config.toml
num_hidden_layers = 13
hidden_size = 160
num_attention_heads = 5
num_key_value_heads = 5
head_dim = 32
intermediate_size = 512
vocab_size = 1024
hidden_act = "swiglu"
norm = "rmsnorm"
norm_place = "pre"
norm_eps = 1e-06
positions = "rope"
rope_theta = 10000.0
rope_fraction = 0.25
qk_norm = false
attn_scale = 0.177
bias = "qkv"
tie_word_embeddings = false
parallel_block = false
init = "normal"
init_std_qkv = 0.0531
init_std_o = 0.0
init_std_up = 0.0531
init_std_down = 0.0
optimizer = "cautious_adamw"
learning_rate = 0.0021
lr_mult_qkv = 0.5
lr_mult_up = 0.788
beta1 = 0.95
beta2 = 0.98
lr_head = 0.00501
max_grad_norm = 0.5
warmup_steps = 251
schedule = "wsd"
decay_fraction = 1.0
decay_shape = "linear"
final_lr_fraction = 0.0
batch_tokens = 16384
max_seq_len = 1024
doc_mask = true
train_tokens = 96250000
max_steps = 5875
dataset = "wikipedia_en"
Each number is 500 + 40 x the weight over its row's rms, rounded and kept within 0 to 999. Layers, rows and columns count from 0. Numbers have three digits each. The size before them is the row's rms in percent of the matrix's.

# layer 7 MLP down (transposed), 512x160, rms 0.0819, rows 451-480, columns 0-159
101:495456532424494575425519451504450545426497497469549448499461533451477548506522487531563567494546457494526501566524522432496457424541513542511511545462516527558475559554573514480504503502535507502571509582521526465502525487520528532453469485458525424519473528506590495499501507492439531470469517442553524498484414504545482553506513519525586457556466492433544424460494528547533510496521539480568536514441478522459518470503480559495482423487479523526547487431610520508490448542528501
094:456513443485432491451530476588488468488460479478470533452495532533504544437528510549479442462520466479505544457506484555590519481540469549525524520537473451531511501556471572515526499513480516484460514482466529464418535460558457470451505456517443523521574462550540493492501492511474529531587412455525482474471463544479491481545437440375468505502468481462559477463449466494528441511504532483487485477572489424551528499435524484447533483472567558426435477467555516442496552505452509
097:467481555439436409500445498501464492441515481475465495507471550524493540426429481531543485507451460509534500502450521554545438527521520494434484469492552506483467497541522536438555489509498460449472471532505523500486524533477493447447440479518447499477513441500503467466515510525525580421503533555580430544472552479518424495488527490452450496597503440497515531469614518526494504482541447515545502509464572498535525539498572437546441597569447490431519543493558485493516504532500519
101:407485547589496526519515449536526564476521497466507532503513552519539425493527553510528482516470508524496429488528521499504539498454464537470539401567490483445514462498501496466554429483499515487493452576503554472484512510451526455448496494554465440504498490592485460524540455446495589525415496499504446469499555516491530489475527458526478487452557492513533506478506501464478543488457527534577425532521473501415504557430423495501504526441450444446530517489566491426535518391501531
100:454516502474509532518499446505527475498493464445481551501460543516584569498507541503436472510441467505463547502520508390453576510542492536464488496576447431488504499594527535476493488509551506479576449513501489447517519538492529456492462497521461477515498424505518463496466502493582558420511504533573492440514536571529530518476518538480587457544550514497446421496500567498532525531526582489541470460540461465586547451466519483480511456571492496518400488475551471529482490541467444
088:507498477504510514477489479472518541485510567514491503492550462497563499505502523463559447515508524560451522445522563457435523522510516470495487567441514524494491473404439520565449509536500512498513446536549478528552479449528458481645581474409482550445485466462519509542523498517494431493592499583460531496427515475502474497485474534564553502498455461526512505486479566514423530424554512540512525498468485526482526422561471559477440449483523495548483473554527572483511529510431468
094:571526500484508470487558458506563558509429556470478484438462467494553559526540497464484508417490523482541470542499556459483478562499524422520482455493505408481527519458509495479485467534498455488475500471442371475486463502497518557470541509487544517513472537499472489658487541451467524482492488520508531464490490450461531471502491522463453452448506553582436528557563511535457511487443453535534500495515451616477520501463488538464488530477535462567450525487490476479429444489536497
105:530476567478459493452476510442486465479495487493459536475518484485436483469521477458559473453459495422493517513484486556442428493428561585515499532532530546541521474513565520560502523510552529473512474527541523488488504532415536564478530553507488461551541491480460450595512463526466487424518527445528593525525529503485531525511471466462487482476472528479456501501534494574525512470457475605553521514418508538512490541471561568531473416371530540486482510496513540475490478534586471
096:494468544544471500430545444522520453450551539486448478501553496505488483403460442479497597492464473530481507510499463487478494477551513523484474530528580534550452564473496455475565533609521466493549461518487494542537467414479486457545525550503568605398525445426460454477505532514451562500479449513524469566473529485524497545537489522458522493494479450536459494450545468522515490455474540499512497449516514526545542529490563524476487418508486476471422509488490390494519518486460473
099:408526465507506525478446491494441494436465497469482435485527489420483560528489538509502504579404494558464533473524482578490427494577493536553570527509445500563483452533527548555467505462532449468518529506530548486556502548488498534582500529461569457484502474550548604470498494543507441464507464427551456486525568442439454456526483528500495475513485455480470483467518511460454548448530476546480515468484491434526522483536527484464538505422515486458464472548582484486539480438489462
101:513563450459511471492447500572405454582467555536521488549502510491456542544496537474514513498549471457462517451476477504451460524460492433545488526539492482541507496458511548445460510501535469478417544517535550460566454515493540508552473470455510463486493520500469487500416470509507518477534438512490376360470448498493493484535490470513447469584456525392538525467518521508570518458436525521534489499478420499478500473494561519518459512452508529561566532508519498475520441536465484
103:542492581498511512554415535460493508517515500511511547530524509458472516468475483477550476483543468519527447508555508571580470559508475533451531527471487417461490469531470456505515484525515507499562494485504470481553465564441490491507486520490536473475521483526596523421622526476497504482479489574466522467444463479544613547522427511465463499482622509529554480527467506508477426465441421484521438422435499525447438471509474494414476519505499484488519509462457503551482480485533474
108:502533462473494542431476468491446462556448478482455483518480519521469494476526545546451543502497487444503477539524477537616502519493462500481541484501590463544417526479463514461469536525435486479497520548506485436505464493477528515523488484494548561531438492513549518439549532524428568557489413427571539526467503397475550510561520436530524466551457488493500495507550497515524489480489479535470424477588475425496440440529445547436495438475565501489419498543462537536478471508495503
105:498491422499450409471500501444525499483462507597493583576502488461526425472399475481506513514431447536504518427533548601477520537564536506492507591509487501426508541504534447488461522486491544516442466466548510537497459543463453508530518526491460508503525500551485533508486499446456535580511515483562496428449465524508555448435460467487541543565473424482514478507503483549547508542481533522473527518423531518517451470436532448549515542486498516490511505502544524517481525572521583
095:449573456539504488457469556490493482485516478560528506586597483543477486481487498459539537484462542442547445504563473524469537446530507519473588492450484493485515519511527488513486468569442588594507480498513522500460494492524479525682481465553481509524510548502473602478516535565535441503555489457496489474507447570500513561559501490506519553489531491516528486564549550529497504463474555518558488514564521558583513444552487483505554532487497501511464471494535497517458492500481486
101:495435507476513518500536526452485536565491536489522455525551494502453510503516478503517493471443500503520449489549499464415499543476485455549518405521495527488439452425456527431431527446436474535426442522560501530508504504501508482536488517485428442436526445481422540478524471504561424464482506460535458503481495510633477509500494514507517532498467485424485562455523443493525464511494578463450504596546440480417437516550543456416525520443500534451540534484502506471488475488508519
098:513511507529499535502572472433536481589510518546464483499489499525444544512541578469557511460443484494487481491452487494489537460474464478465563450496498459563495450527485510508464517449495549476522558472439509530495502568467484482412490462480575488551428526481507480528497510543538498514498418502457485530470554514472473442537547507547502515547479489495444526442502542523546454533468464500471548440462514443533442574418515529528475473463503475414405529436624472450557537540519441
106:523510456513480546514500454569551495532469499502451500540523478486529479511549509526505443454510537514465495496479516583518495512567475496453541549499568510399530519543515479495554582494456501536505509478518488506498448482504575499533506536507506441481445539560459533484553461531482415496514461593530466464537623422483475405453491487479497491462583504526471552486451503463484474490438434538566507475477464555423498510404481524517442444438507451490492514536535544471436472525493554
102:578518466537479502467490561532489493497541472484446529477428506460513448581453536516495522495522540524529480513459518506522441424517519464478485557497439482477469520507526502486507542490540411459470514539485440489419540520509514454411509442509484530489447426533539520571455488400457544464515476516479553523515484505494472476549545488515556520460408508589523476536585442439447540509548482512477511462554542474558556464461504475420557444491531539466474510462483473490560405484492500
093:425442495513483465475491495471534525501534511419522472557522563448515565463486478550512511493513566600537511544604513452446473568492555457516566498535443476498532448462492510399523476549449469462478500512508484513433527549452540532621514453533479503509481566555486440521465459464461496484505481496451525456479500575543477566488467536502513570563503427438507458549470463530450474511437530509509486531499596476483451504473520502488517513539486514501530521439572520518482485513479489
104:462533489526565497513465520483534490505515579520557562468498552528485490562424553519463535531545444449564493480478476455512409508532569562514453493576446489515429482517502494477439461458497516535474503485453543528509473466507367498485499518476448534467482450461503505419534450522510518526515621513520505500506538564450463458502544538488453497504486493461481482529436524393527452466551517482531547441503495525465499455496478504441479519498517459507458461534565444471433533562438504
099:590505530466478490491497481514460473508514513452474471493420501464572495508491562499487551491492474478488450525472473510542513524469493532511470528414529556417498446429444520504470571475569495558469478480540399543504505482458480507545548494580519569457466481410461510489578494509446476530464461508482516461486494510422522537597479455516521471507552476411478557485477501547493473623581448500571533467516529446475490483533461469468536542476558476493513454543494520523491531508478549
102:509507477462491567482531434464528499536499458523508463465511455482572537484501452468511510447473487551510529507574515567502505542539588488474555405429416485531493454484532503489496530626449458575539464490502424512486501484489479496474567439499523589466429492478517516493442475470487493485506425460524511473513454567520526455468454521471497520514484539479545481503476600539555508436508464548453495574495471589497533542512506438488544482490532490506531532479529549448526474549418499
093:532500536479493505489389434507476500502492486484527560385527479489460506486427502454587475542452455520532458528397583469467503483481485437533497462509533466549512594552481503462500449437470480458469540472511500434507422520397562473421537473527484512540573493516525510487560526537452531522560515505546503512523549440519567543477583520468415484517507547512478538489480496488510524497484523478469531555502481485471455534503522502499484532499460499423465451517583488523509462529487455
097:508432534546473533503494473468500602530526479471533540493513500515490474499467527515485426520453496535437486525417496486534501426462526468494501505437541607510478462525551489564533506510469548525554469543470485525551515529495491494432511522475568570418462439500498589480464450471528559509551498501516474601478548455482594492515496531538475519473536503418487498489471544545484536521533453452463545550473543365488535513557504538490491508553446488495518435488517579534517468522507478
099:470572545437459500435505570476506466484518498475523435510538493445444582481504572492524584463497484509503474500542488490434512477414488562505469477486475488537524473549573458520445531518483451538447448517425492541399492548514477523421495439505568544485491448505530537483454405552535500534486514560531515462516507447521446494527552510451493495544457495489469504519544545502533508514511542556470541478474555478503463497407453435490513402458543522537465522458544539530538505543455529
108:614512514494481477458476489488511495634488571469511508463458528533465549542494526533496519495490473540539535450491484446490435547485526465602517506459533535521544540476450486517506517437448486460526532462488466455452515485484522541492530526512551452472445543488489480473497472459500584489511515530421527449574493471500442439479479460529576483495515445490509449486484421583523519537438513426470483503544475452442555505418478511411510464519503477499500523494412525506429494583466504
107:527505520441541456480533512543456445459543479513513475451509454558552458473553532491487480473479475488480481439410499492500472440513538509549531385502502451527578471494475536506470441444535535498526557460478525472499529460480460520534520537470490572470450378483494466558507550518557557517522468542433474583478511441479547542519453555534497543506539483466459564512514513435546484503575475432494498537456489406492462455460529445515500472495469502480511547513534553433519445428487473
097:502462520528533457507540519464522454547478460502449501522621480480550543407494511488447487561492466569455533486500467571489487488431477570494557508531511519522469533466570561513519546540507564503460489446538510508479511517480460548527508450489490446513497498506502530574459494436505560465513606580553493495523482488477489444505477562556471532435529483505547434504555468516479509560456504494474474443437538444550481536472513544537543503521464551455589474537490493441520533505390529
100:469429454420369554484514483560430522500466511497491456483474607463482530459477517558438533514479493576430452497514525516478469482491466496575532431475492506488481554438503502473448500496493574511532426518450483536484518473481468407533554525528512555443471556479472514487506443485484531532549517559508503520547459457543459543503469582560511477522438491525529556561486434541509560518499539462518485529487493518519495518528545431482499537535532488458541467453430517515549515471558540
# layer 7 MLP gate, 512x160, rms 0.0831, rows 452-480, columns 0-159
091:523520586470533512493468528472515583516477483482523567458509514454501508486449547409462499547486494492471549493446545462498511528489482495486503493511464506523513428490550458472567477541473512537484475504509565488453424488467546502519480499555485538556481535474460558580502467459469513521508368583504435457544483524556490538441437551458555482547507611439469463457514548455502456551530449453518538437494496454523481483503565459563475554519443516472458446490568481518464471546509494
102:525486539540428484558457471502381560481531516485523495469452581585517526485461448555491466527553513513471455490445552488539455525526501476528457489477559496592502542508505465466565493481520518466507475536549481471485464549445410483524438510526443479512552491489507482451527533479487508528491509551563439530497522509485463463537540504444451467559518490530514501504489500420540445504577460494498468497450435550511510536527546480492510537538448532465403516433537462439424552577567493
100:521437548460565499459436478450522499524494513411468460463499508520542494467497530498478526522450530538472466496496490503500454464490499504497482477568523478474503555425479488475589458573594483496467510502547557483452482498527485512484479437610493453520507479520510588572512455481446507499502529539509454497549497539577502524498544501503503500485511444581547504538499500477404412493483561492550484503497416428474518495550597464549471481588453525518474473488540464469473481419429487
102:543546530540391501463445538472485507444513498409511526577529539443434581533412442483506478517469463527527533456498484508494548542440513566530522535475510463481535465499494518490504493459531547554516562524534510489484467452518446489508475563470546504542586491484540499435493463515488508570428506560451468472457506500514411467489452455524474516497502495516441473512461479462434533529468454426480543495558486501470540521444429478520560461534475499547480435437432514451458533475479566
092:410406531513462545462464503481485449535447464506506558532487499444475421485540512533472579483530471467498482535511504528510465512501498505523541552425494552454457531622501477511533516489511537432521454451569499538485486504490484422529497473519459445497495573517511475416510581510559548501519523415527457537566541505481440363510483524486431471451528473492473508480537529472537531524555434523556530501522469485511463488513505433450452529531491467543488540486506437476512448514487541
092:506476491373515473592499405515463534512504560472456480475438566489501540568410488450500512466457454506514542523480537532496466482577513435499488526526464487404496508469456505448527492484570481487523464487494472476453501480445487548475567534499502464567479522503516549555567449460509497568409518493500498496524506484479463593499490506525503442525476519500554542580540563464586468516496437540519521449546441554528471508501538500470505574530522532417480507500521517457526480480543500
107:535477442465474473535524569482494486500562483488515418494423486560460497545491469520492426544552552452580504458494468495490488561511528515452534488503500419482523436547422530484476459407500444542508592481496484529486445439576496529554508577551524492507535495517485464539468557435506500492506489440530428489511472511544419507499576533503512503533476465486522432468485510447459511529479510565575482454509517523497492500496470453542526548492454498463511468480634490436474551529464483
093:511548488481490515527491537499480484503506423517551570521593449435494498550514501600487523512505466449517516447454501463479476461619584488504536529488493558436569456496522480512451404516508440532539528490584505519457521466564474596538595468511509470525552530527443472495467513581547510539489542504567533451478517557544491519498495477578473548474453481545467546476493507512494519477478527486541512471511474575532590511510515487479540523533477566479507470508484422474493444488502528
094:497556507490451463533456473493536527509519520458545510480490523557524499496503444499549470509450478490456486574488545500414459507529475457484571528554564507522498485487485466474433509508550435489483562596495514466437536471464516564490515446534444546513482541480488473498547441418505526467474541534517554463470466518488500494517473424475422488600526471582465520554497554471467480462529401474516474461468488526468474591484519508476449492522497548454436513526437520499509537498575373
100:547512500511473490583536553441498477457522408475491508478507420484498544442494480478453471500445561507495499509459565497588500491523502476521473510509454591497500411488484547544542545520436537506527511498468509503512541449491518513469498450509440508566539477552464528512560439507501542461491565468586574510461520479474513504554447412439494509408541463552471477478508466459469530495526504533444588482551527537503494507452461459458488516442463536491437447420479450481480501427469556
108:475461560556490490486561586534478497557532480521519535473498551425489517525535458484483594470446480539450492524503596429432512452498584436510470536543502521517536479476445475504544506468507510512486457477525466496517497460554413552565508461490473432530548558478476505416522489564497520556482554515508460494487558520464438533471537501487467500437466444554453448585475499408487541480484483496514528510571561495490480520490557432483473456517459468505467519539464508478600544501508506
079:518530532481499509565527491490514584490528506533494458559516501518551574453436432446543484510411481539487505477548564487461507514504531466502466484518436526494524507503501492497486447529488493569487559493492513489507534434481508481545534580502413542471517501517461521523510417495570448494597514533457425544539532460561509471417483562563528449507552511493477525536453552517448533578468451472460472474506498539508525558495525457541484518444479507487501560381534495478504562517530398
110:449520496493421405526568496482538553469577447486446497613514540502524526570485489446480518541487501568454476450496489461449517580509468547476427476529468534438475536537498534532452511533531494520523492492426505599496471503467494497544553491450502500497542500579511530513516565523437569515513497488503509504514483543552528483441451443430500482478585505454615524467403517522485454484493541539492488531468506514531484506505521502479428492483580431531468463496521543517457502522471484
096:522419424481531471436546504491556513431501507480495568505461482533570399606539494484458521505460472504533520462407526512502557460483440521445532551531457527495511412511443508446504484516446497483464553495546484500552439443506546544528498539550456488501551422451514516552493490517457503512539511504420476420469549512514404505546493570476500459515463476453447471497512530537470497506447487560517501444505481476530469463468456488533469569578538496534455486528540511531465507479444498
096:512536461442529544525422473475530471530521516524551516515514475444528554620500483471548542531525492469471504558466502459487515456485509464548457469545523527441477531568487446556555392500494507528450513477466457574529459448469457457536499559490486540547511518477508540493586506442527506509517466544484526508488476540503440477483460481545586509530491459502475506492432378510493545468556447465487470456474498478497478474586547492494553543488535531482537497452469489495577596543434460
096:418476487467433505539485463446382469463420481504490513513531513472583544449546460513472450510492557554531502471526492514497522538495500525401435454450539457434505441432465457547449509429464478551525533485525437536507534521553423517489500463469488550532591509503435494449551475550490499435469476508502504516503501565542473497444488492503449418514507540536424525470503519523507398497477500436491558546479485535506477489497492545559524468443503419460478463504500487498489537502487537
102:511438529487522464493514574504559472553571509587524486486489547537525562432482482484541477556445449573480537465468551509520442449573470525412489456499453529457469511499520471532548517527473503527487504504463526459504478478509428497529440563469486542517501484459502488474481488530456455554479520507495511499529461529520450511485432587473468451509465448480491543414465587480493412603525502493507463526554544533511448567493471476514463560572559409485537531505495491476533443519443462
102:539477503455542532554492493473499492517494437534516562510566559545494546513429420467471579498415525528477448470483479431451506559536506542571535478490465488485605515512507518516460521479455490515441493544477499514436508497511482499511486555464523549486537555479512411559510532422460475527438481578533545499460434462539457459552546479485444445501500470467553507464518516469506531526521529412456414499450483514518430565478479481536479427531473417477502459479515524555474505549521453
105:522437462458449429498516552431411496482548512424586451463475420471514562479467458532501469471509539528494403488567498499458482507508543449467462429508519496558556514533508471513492458496496508519516460478486463528501488585491511573519519483546522495491563538448459473497484465521500474387562551501504508462513480512531494534497470507448436522540510492483439511479455539522521538544429466542519500573478516500465437541538501464572472551583442533586438492524577533503486495509464507
110:509484445507491489518412595531518523503550532461483473455458555467476494505501475509429477486519503522477472502531553483516396464484567469491419429584447496494530490473558576542600536500543563482470506519487460515529517524511458465544456593525457542478506455521544505484510507459441511437473473554444516430466496526473449435471536566510499454461436521531545498556484494474492509588502504520531507393503498548538490495573501496545478484504509488504442458477499497464498469527485604
097:528486494474463554501508503455502504505505522492510473399457503524459413473473503467517525472486459590522462389565462442497520540503522437537512475493494574531573483488480498514499456459530478558466485493448324469450509506524441491565506473548496478469454468502547545552512500452479480526541483479495532534571500485523570514556518500462504436479457503494513532472482587553519474499469549486533495447466485540533460512576499491495436500496469569543526546553489507426443440496542483
100:489444506443477572504498476539477525419470416474473467458498480512496517563505494486495504476497557548489459478559544500512474434439475495486471452445488472475449550491467510494470506492522530495450500426437486626490477427553471546486485517433556432525475499508445523562498486464496507484589435464490498497434540538502471500481528572404497500411558478514532514454512478494479529575579539560440521567507523529475514525450485490536507507470449541463533556507586496561501458470534506
094:506455505463469467528508556569541469463544470436447471451545474497562493488482443483505541500504502471496516428453494375516471483445529500530491468490498500546524511406407413452486443509523475550551501528513514497485571536519553528480573414470469466503489487515509455513465447450533536501455509473508466541457497483446439512483553502451464467489596495504525465577513549530558541519494479518469559531515494505406466478513512433541482426579425495489539484551504550486552477496533497
103:469474494445549528476488505532465468543614498485468510517514478533607530495492509486418510415446503523520502445530503495536529450576537438593508551454459485497513469573472463492615479548477507536482476433544457575497482387486500495465519541514478437466553513417532533492519479478541502518545508512501490521443556477549503569515544536468404493444540512527465519524440519526485476468508490505525488515518534517478496502470461451515575546503492475503431477500461492544540460478420484
099:517472450516498500462530527418504469508525483445531490523470522518601527518555462534557498509494495542541507463443524499511457480494454491497523535383498546522490529577487475479476442505562566550519576420427523484472478407497465460518487449523457486476483434477523488511547512488486463492540560528514499512544530567459524515525481454447453452491523490467545468506438473536540577505546478558506516412487501558512496530493512484539419585421421496462529584473582515492498532471475474
110:453442502555467434549514536478498490444504456460534541492541558513504541425545523435490506553485476532468497471550489448444491523480482532531459447529433515483494449485497569469489474478451576507501493521546445486533553465548427478481515515506505494533536513538485458453447491493474474514445542451533536514460542526515498471450521498476576484491453437491441557564477504420501576525562566541540456494430515514495505452527480399525472481469519513468443526598608514416452521478482470
110:467480543425564461535510586525513530523549491563573510465552463550544530512445467472501457534443483510469447526484521576496569437492563500488462454503482518513521522442468530550513537460533495541480530489482414480482543505451465529450521474483494472507477475478474439525518535484471524467511540523448482492519499514568450461485486483480517436546475550510511560554507509383500529520553517424568442557457506550494419576491494524535420511520506501489480584464534513403461476562509450
100:456466503471523545525521503445474557472507483452509468515530469505521470550467579477569512478566538499492447465498514424435533475502476469456488508533499483487508492492465428517482463522465415534561498556465549507481470486488558415586501512489485407550486557471486461535469504528580522458517539545489452491566486558537435539508478484566506451474449514479564469488501558497430439570506500484552620442544509526422516469502529474581458521546530564509455499525482442476469466506501513
096:442457419485500473524492487466500579472515464577518483528489542518516515524444447515521433480399430498486468485477460513473509530503446497493432504496488516523534494476500461528513583514560516520493525480487498479513449522510482489543508569487501439519455562477606515538466525488515518553507496468513571492524574466548543545398519481532571561424419521548498559396527497439484514481530534517446504489557438482476466532562555517555587520530479477557475435511503440499514468472521497
# layer 7 MLP up, 512x160, rms 0.0776, rows 452-480, columns 0-159
098:511484519424459488439530460481507486439461487584495504523472494484471454557461501505506473587494546522420486466557478506436560493485489510479518521438464454442459522468496565507489487566563536488543444512492489469570509506502514520490508548528518482413486545456508490469532459509498466568464511524468554498457565488617441448447540572480491429503505483443460547570459526477503515522519457549520597539446491462422491532518471548471491523557528510483497589512495591476538505508557495
099:485426537546505451509461498398517454459517436514515503539489532522446493465475437452559452524517495476483483485541457516451469480498538485497452466513448507475578547407515553573526468484486444516520455468499449537524501519495509449525523521436527512464496473516444431524530485537431512510489498505419454496501509565454523557451548557488523415546555521492531465473444587589487486604475448496532492537484524605523494494518519542518488513460426508470489394524502515502498535521474463
105:490533440442556518485499499498522482502502526515510460522564474504500423526492417456499492438524584451497577416485493532493556486468549543485422493505444531498408511499479520388496526531551568525486457564457496516536512493450549433462481487466467528484512464478497429498475382484488488532543500475465504528472491509514565501506525556514504462540504530523531484455492497557586582501592414485499482503490486551432514435504443597560541489502527517515456490477469540541488489492498494
099:462467458479481453431485441429477453539484527605433509458503504524539475494481392473462477482519518543511408497500494508450478580520534476493492505530474470545475546545481540514507535520529481525563439451536510435593490559494508494486464541499526381432505493493494550550421482519471528542456408524531464580461522536435471505504502510555527507485514474492513435621508524550471536509542525531497496497500466505508514475491542479476428452517431504482516523552516495473471461516452448
089:531548463486512450522445481507451472530516493432546530562479582464517515447472551497502469505564503438551548568486475533514461457491522479513522450552491537509407526507520480393535487511522476476456521477436503504466500530495548584410478523566504494535450524487518530474472552470514558518490553454606482457493507461488459542549527419463511551510517529546440465528520440528470421538559450437544546513538438550518500500473479513493485563537537537469519471490479406543536466540525485
097:476513464484447555434490473526512466471496545529547519489555508481474495450474495483489445481424438545490463544505441537458492437477504504506447470535558472552530469532480534468431492487472566453519497460526548523534466482473401474577479519475453463548538505552474446444574444515465479468415462450517462451504496540467442481543449460575457564503490428485574514467484524508555562549408470540544494504430481499501555470498475508466487545478482464526543413560515554530500557480495528
106:480448444517590530458423553458450522443536523420535475499503462426455522467562457551521486456540444508572481560597513477522499408472503497508566515517484533498502482499553480472531492551491381430522553528474491535492545446525460543557535470504548526544503459498494500467562471536565484519440468472473474603517468544466550484526471505499501525502442460504442482561447504416477534502467498539500488471454510500466440533491493482557490535412556500497503490514487504490453483457488469
101:490473546546536534452480539515541535563510497518486496457480490524503451463433502457543519408504526490481443531427470484551503496544491540456484491496552496501512392520456534456428419468510435511468519572452569468440448492489512518482489489531502513502502533461456499489502441528501468603489538448456578469494475480569457462532463510447527518490406516502502537482529420532526530519512460601586504454553456511459488462434481578458490480543514495530467536569435531517526471453505495
095:478534512470432438532439492511514507492544512514452472481494489369472528426461435476544509411489473442515499456521510523528457591516531478449456481482490486523515476506533490445563580553562543481581473499502434482538554486513542459528407494480537483554497534487492420482533524478506548517511440430541449523482453470466520450488539509490562495466510511470511565492511549454468474495574453454535515490476455491467525522513544448598462480538476431562488514506483528531511542450463568
096:510526586552489562474438515534501495461493518545497449473467459484418477504488486563535481498451588481444505439506563467504457501524478427610558423482490443439540521612516486504531514507486451513486450524518531480487554496408502526509422491479488473483471497449430485560441520462541515455504506606522510522439501452468523500458455484539568517507483441465418504482500476491500442528487495503549450510513563533506530471494518491547523542435543512460510573499510533461475455553481533
107:556516491545469401589437477476502493458444542488477502509467504510509517445404510529537464495548541418548439550522534546648438531522444551519478486513518485495487486474541548481489467523533516546531514528534503488518466546470563450519519478530567565514475523534589567501508440505520517449422514532497573475446545455501549479472501534500512492547491527560459512453475440514532566429498489504452485504474521459553523455494410501490539508553543482511562507514526509488509442479470488
115:451552501498520517514499421564429484518461503491497468527479480518503456451440518523529532476468452433491555564535472530572471454423475479503548478491547481528447546506504476475511510537505457514489488501522496469520425464502569503456469486464526576517470530522550547470484529500420513524469435435553423585498579410469548536553432500592517514545487508516471566477531522490561470548505516512461551507557503432562463452510492482442505510520537495499447476461457544573495459531482413
105:543504520495533512473468536548545480496455469534522456546517508547515513483524432506549548491542515491516491501483504489483591604565542523464560511496513563549554510523468524500480465493431496472488394529459478424547557492532457481469424465547440517482533552489512504527556461541530459525509525571530552510462513503523538500554507407505445447492431580561444490552499480544500499484521499486491474453470485520448490559530453468475505539470543546552440534527455533507549404437462586
098:474521541438520544558458403451442512592510492434482417497468497500470477500513493517538500478527460494518498504481456471502489556458500507564495496447483546526491599522445537474586441485566563437496448508549514502501517472443453458487436484476504473482450500517468434449495452519586492463575562462570527535508450497534505496436484498474553489509467520473493523461490531573490478510503449513499488499444534519483468535520555565462488454469458489473534600462481531500517511520637503
101:524539458466469518406540429497434523502516445487452409465494465481470514524522450494468522583574564423583509481556475534506439471503522557531520521486471491573523519487520476482445475510514513533412541506519503560531508509535538536553567453474501565486484466455533497514486532480406509515501452523481458549636499541536497524477512499458476519524486512468586509528487493459438538495478491518483535461506501481527525438474541525514547488451519479557562469512559428475480534495507605
095:479492510512566435546465476536484552462477540451515460493545543427625559519524535525463456427515520446506503521517504487504545547459494488510521483621481544478501398515489574568466538485471522483480578484458496545508527424459530525480484458496503529498573480475500477449496494472477552462518577486514507528499529546529435509455457503482497524510513485561428493526539466524486458458438440474519534507542549522554503444428468507515537581492565443547559424526491508521492564529502524
107:546466503554484505441577441495495479484543546516613526377468495494517491519489451520447495563493425485443550482519461591465444504533486553537467453572496473467503410475521482474464510495461535514488450442569460524466436581464457490506471495554519504499521462475549566468445597485483547545451466556495515463507485539565490515491450486468417527513546468470505434454548478496487426509481488532527498527497470466540468502505456407487529480509541513513526546523505497504462495527453495
101:440564466484512542490500522481521501578494504526498526461530479415418469409475511475501476535522497452449408539551470508558495469514509499495501491448512441444509503527562530444423460492534543428547410445570584530537515537492470518480521532489464520500507448494443516456523461569467538563407525471557448516450518520495454519470508584588466485503494497530504517515490474481505484515513563482533530482509469474515489495487466477499465508559510507520413478477513441451413578559453539
093:442492533550466470521432476461465496506468491575497541492472523503534592500527484532468527559457481492560559478473496505480581542538495555501501489568526495424536535458547513570470461534481512519557517481486534565440429483571519501469547468474548491518525471470518561465517547510502467524479478518509441424521500530428517557469487521470511460505531455427506428570437524583497517504470608459527501482460430542575566530498555489470530475523493520461565519469565502536450485527455562
108:473577532470484513527562504491522508419487486472512506579454557553477563537471560411527503534520515537479487467496433417519548531528488522484505486535469492495502466497479491538541438547552487517561435519533560469561486494486537465495460550487524469466473475497495496566573458533467546540478485541533519562453488472533461481498521473508536556597572442492487556434538473501470540528505511500478587510485499505480500570466510562490464624507501535443582566523527504500545510538491405
101:453530574500505517451477529493433452549480551473499430474462551483467536445504525486538563615440437484547497509452478516492463536502421480495478495482513530571468478458436530524526558479585404499517505524494498530550561493491522474529456510534547476520481479452565531458518532515508471477483399481520420499460582518472486550575558501523489458487469486536515472618485525465437466521513529508524462456519491466538466475473459523470483539447450507452475536484481486539544466453489588
102:493427516478458531496508515602524564541564507437482464475506545489489536485535455498488442469531520489460471560466499488468435530487554492574429483489513473506533464527485525499500539570432552503485522581497452474492542503591491477543499544496514488511485558418493553466503469472580500536516509482556461573453532497531517431539462542478593457521486564537486512459508497528421486474520458516463482519507516505456425502553518563524397489534450422515513483600533489533521452527554501
096:481455459514558472483515504508613536480497509510580469488470456505464448476458505559477476525522449461534506538477509502580523508512477560471505577487469485451462521494489526442538433525504508436486518456515542524586445591543522442436549512469498470450543541530426494524515489462520478527462402428525534478507508492525463540507569516559463502460541511452569486507493489524493556619500503536457480588476486474530468427492501491526545526535572476542518500489577503510417513459495535
100:392470470485493526553497521514478564489583483446485462514490491416573600450582513489489391471471475519513516477543522580511463448504516519491549515484513504510559531520553476482539519519526463520523571509491400594482465491509489501542430493546467507490473536475514520555448557491512447491518603459470536529522460506510477508505511461469575562519518503526444424504474526417486444467552512554522539446471547523549486508528477481513471483483505569515515493506547546546451500484436512
100:566532522522491554427479489469534456539522495447386403505543462545478550502499514573595429495528538436544459475501490511529466567493535597550540506494493495522470506507585459421485470524521536486531535501479430511495438485575488454500493490517461451439491479521517533543441571506509467467414529476478516484564452457423523488481472511437516523537514450560468498490466509537490509466479523510563424484489531504455533480454459509532486552507495516432505570453488498499553499456481549
103:456480495520520539523529498490532413576466463518483403553521586552508517534504528468529524472511498477497515513472472435512474508528459522479514500463482494457511534526550503521507554613521512476420461538409503493509465413489486484479437496511532496493543469435486506498530437557507476471502558443465512518460541506543505516543498609426592557446488507451461547571513459515519562514459444542536496475479541497499526509465565537496491424444601483478461446525494517507459467490536434
104:532510495473462499478446456559546537436473537475461473507479515521503517427482464459484501444572514512603559481511570480534422563485514553523535464543503518514512570523453491452540464535511476488571558509526455496456482467526510468481499539518499495483507488532497537525509479525525476517497513489500466539539509467490402476461475515496523478432421463511517485560497475466481531455419396463455513461537434500481501508498589582513526582585533498541469501436465567563552406526440509
104:451534459476394504524501529417565490473497515512470482511529535556448456530521476532593497450531570537475468423511570463486534507466513487466535576527574462451528460433367471496444477522490474494500487434420514508469567468454517515506518498422470535490549485487483500471470422471438496415454549519469555551492464490529504523408484505477455515494475481508445442531443538468485492502576474523499583523501519533458510539512568533497491487491522509537458497506489469498528502497528441
098:468456482536484509464498451425477518431502517448508498575490385513497561459527394568559395452558486476483565470491513447515440456487505490495474511400508456524521459481484529476518560448503464522490547469484478526503525518513457481583425473482545515523473454517489477456545463504538527433514542496530513492484539466473523473511516465534498518534482464614541544381445467497554515529499500461433476517506527534527543479483519537524514450544473454490541479445516500576500492477483558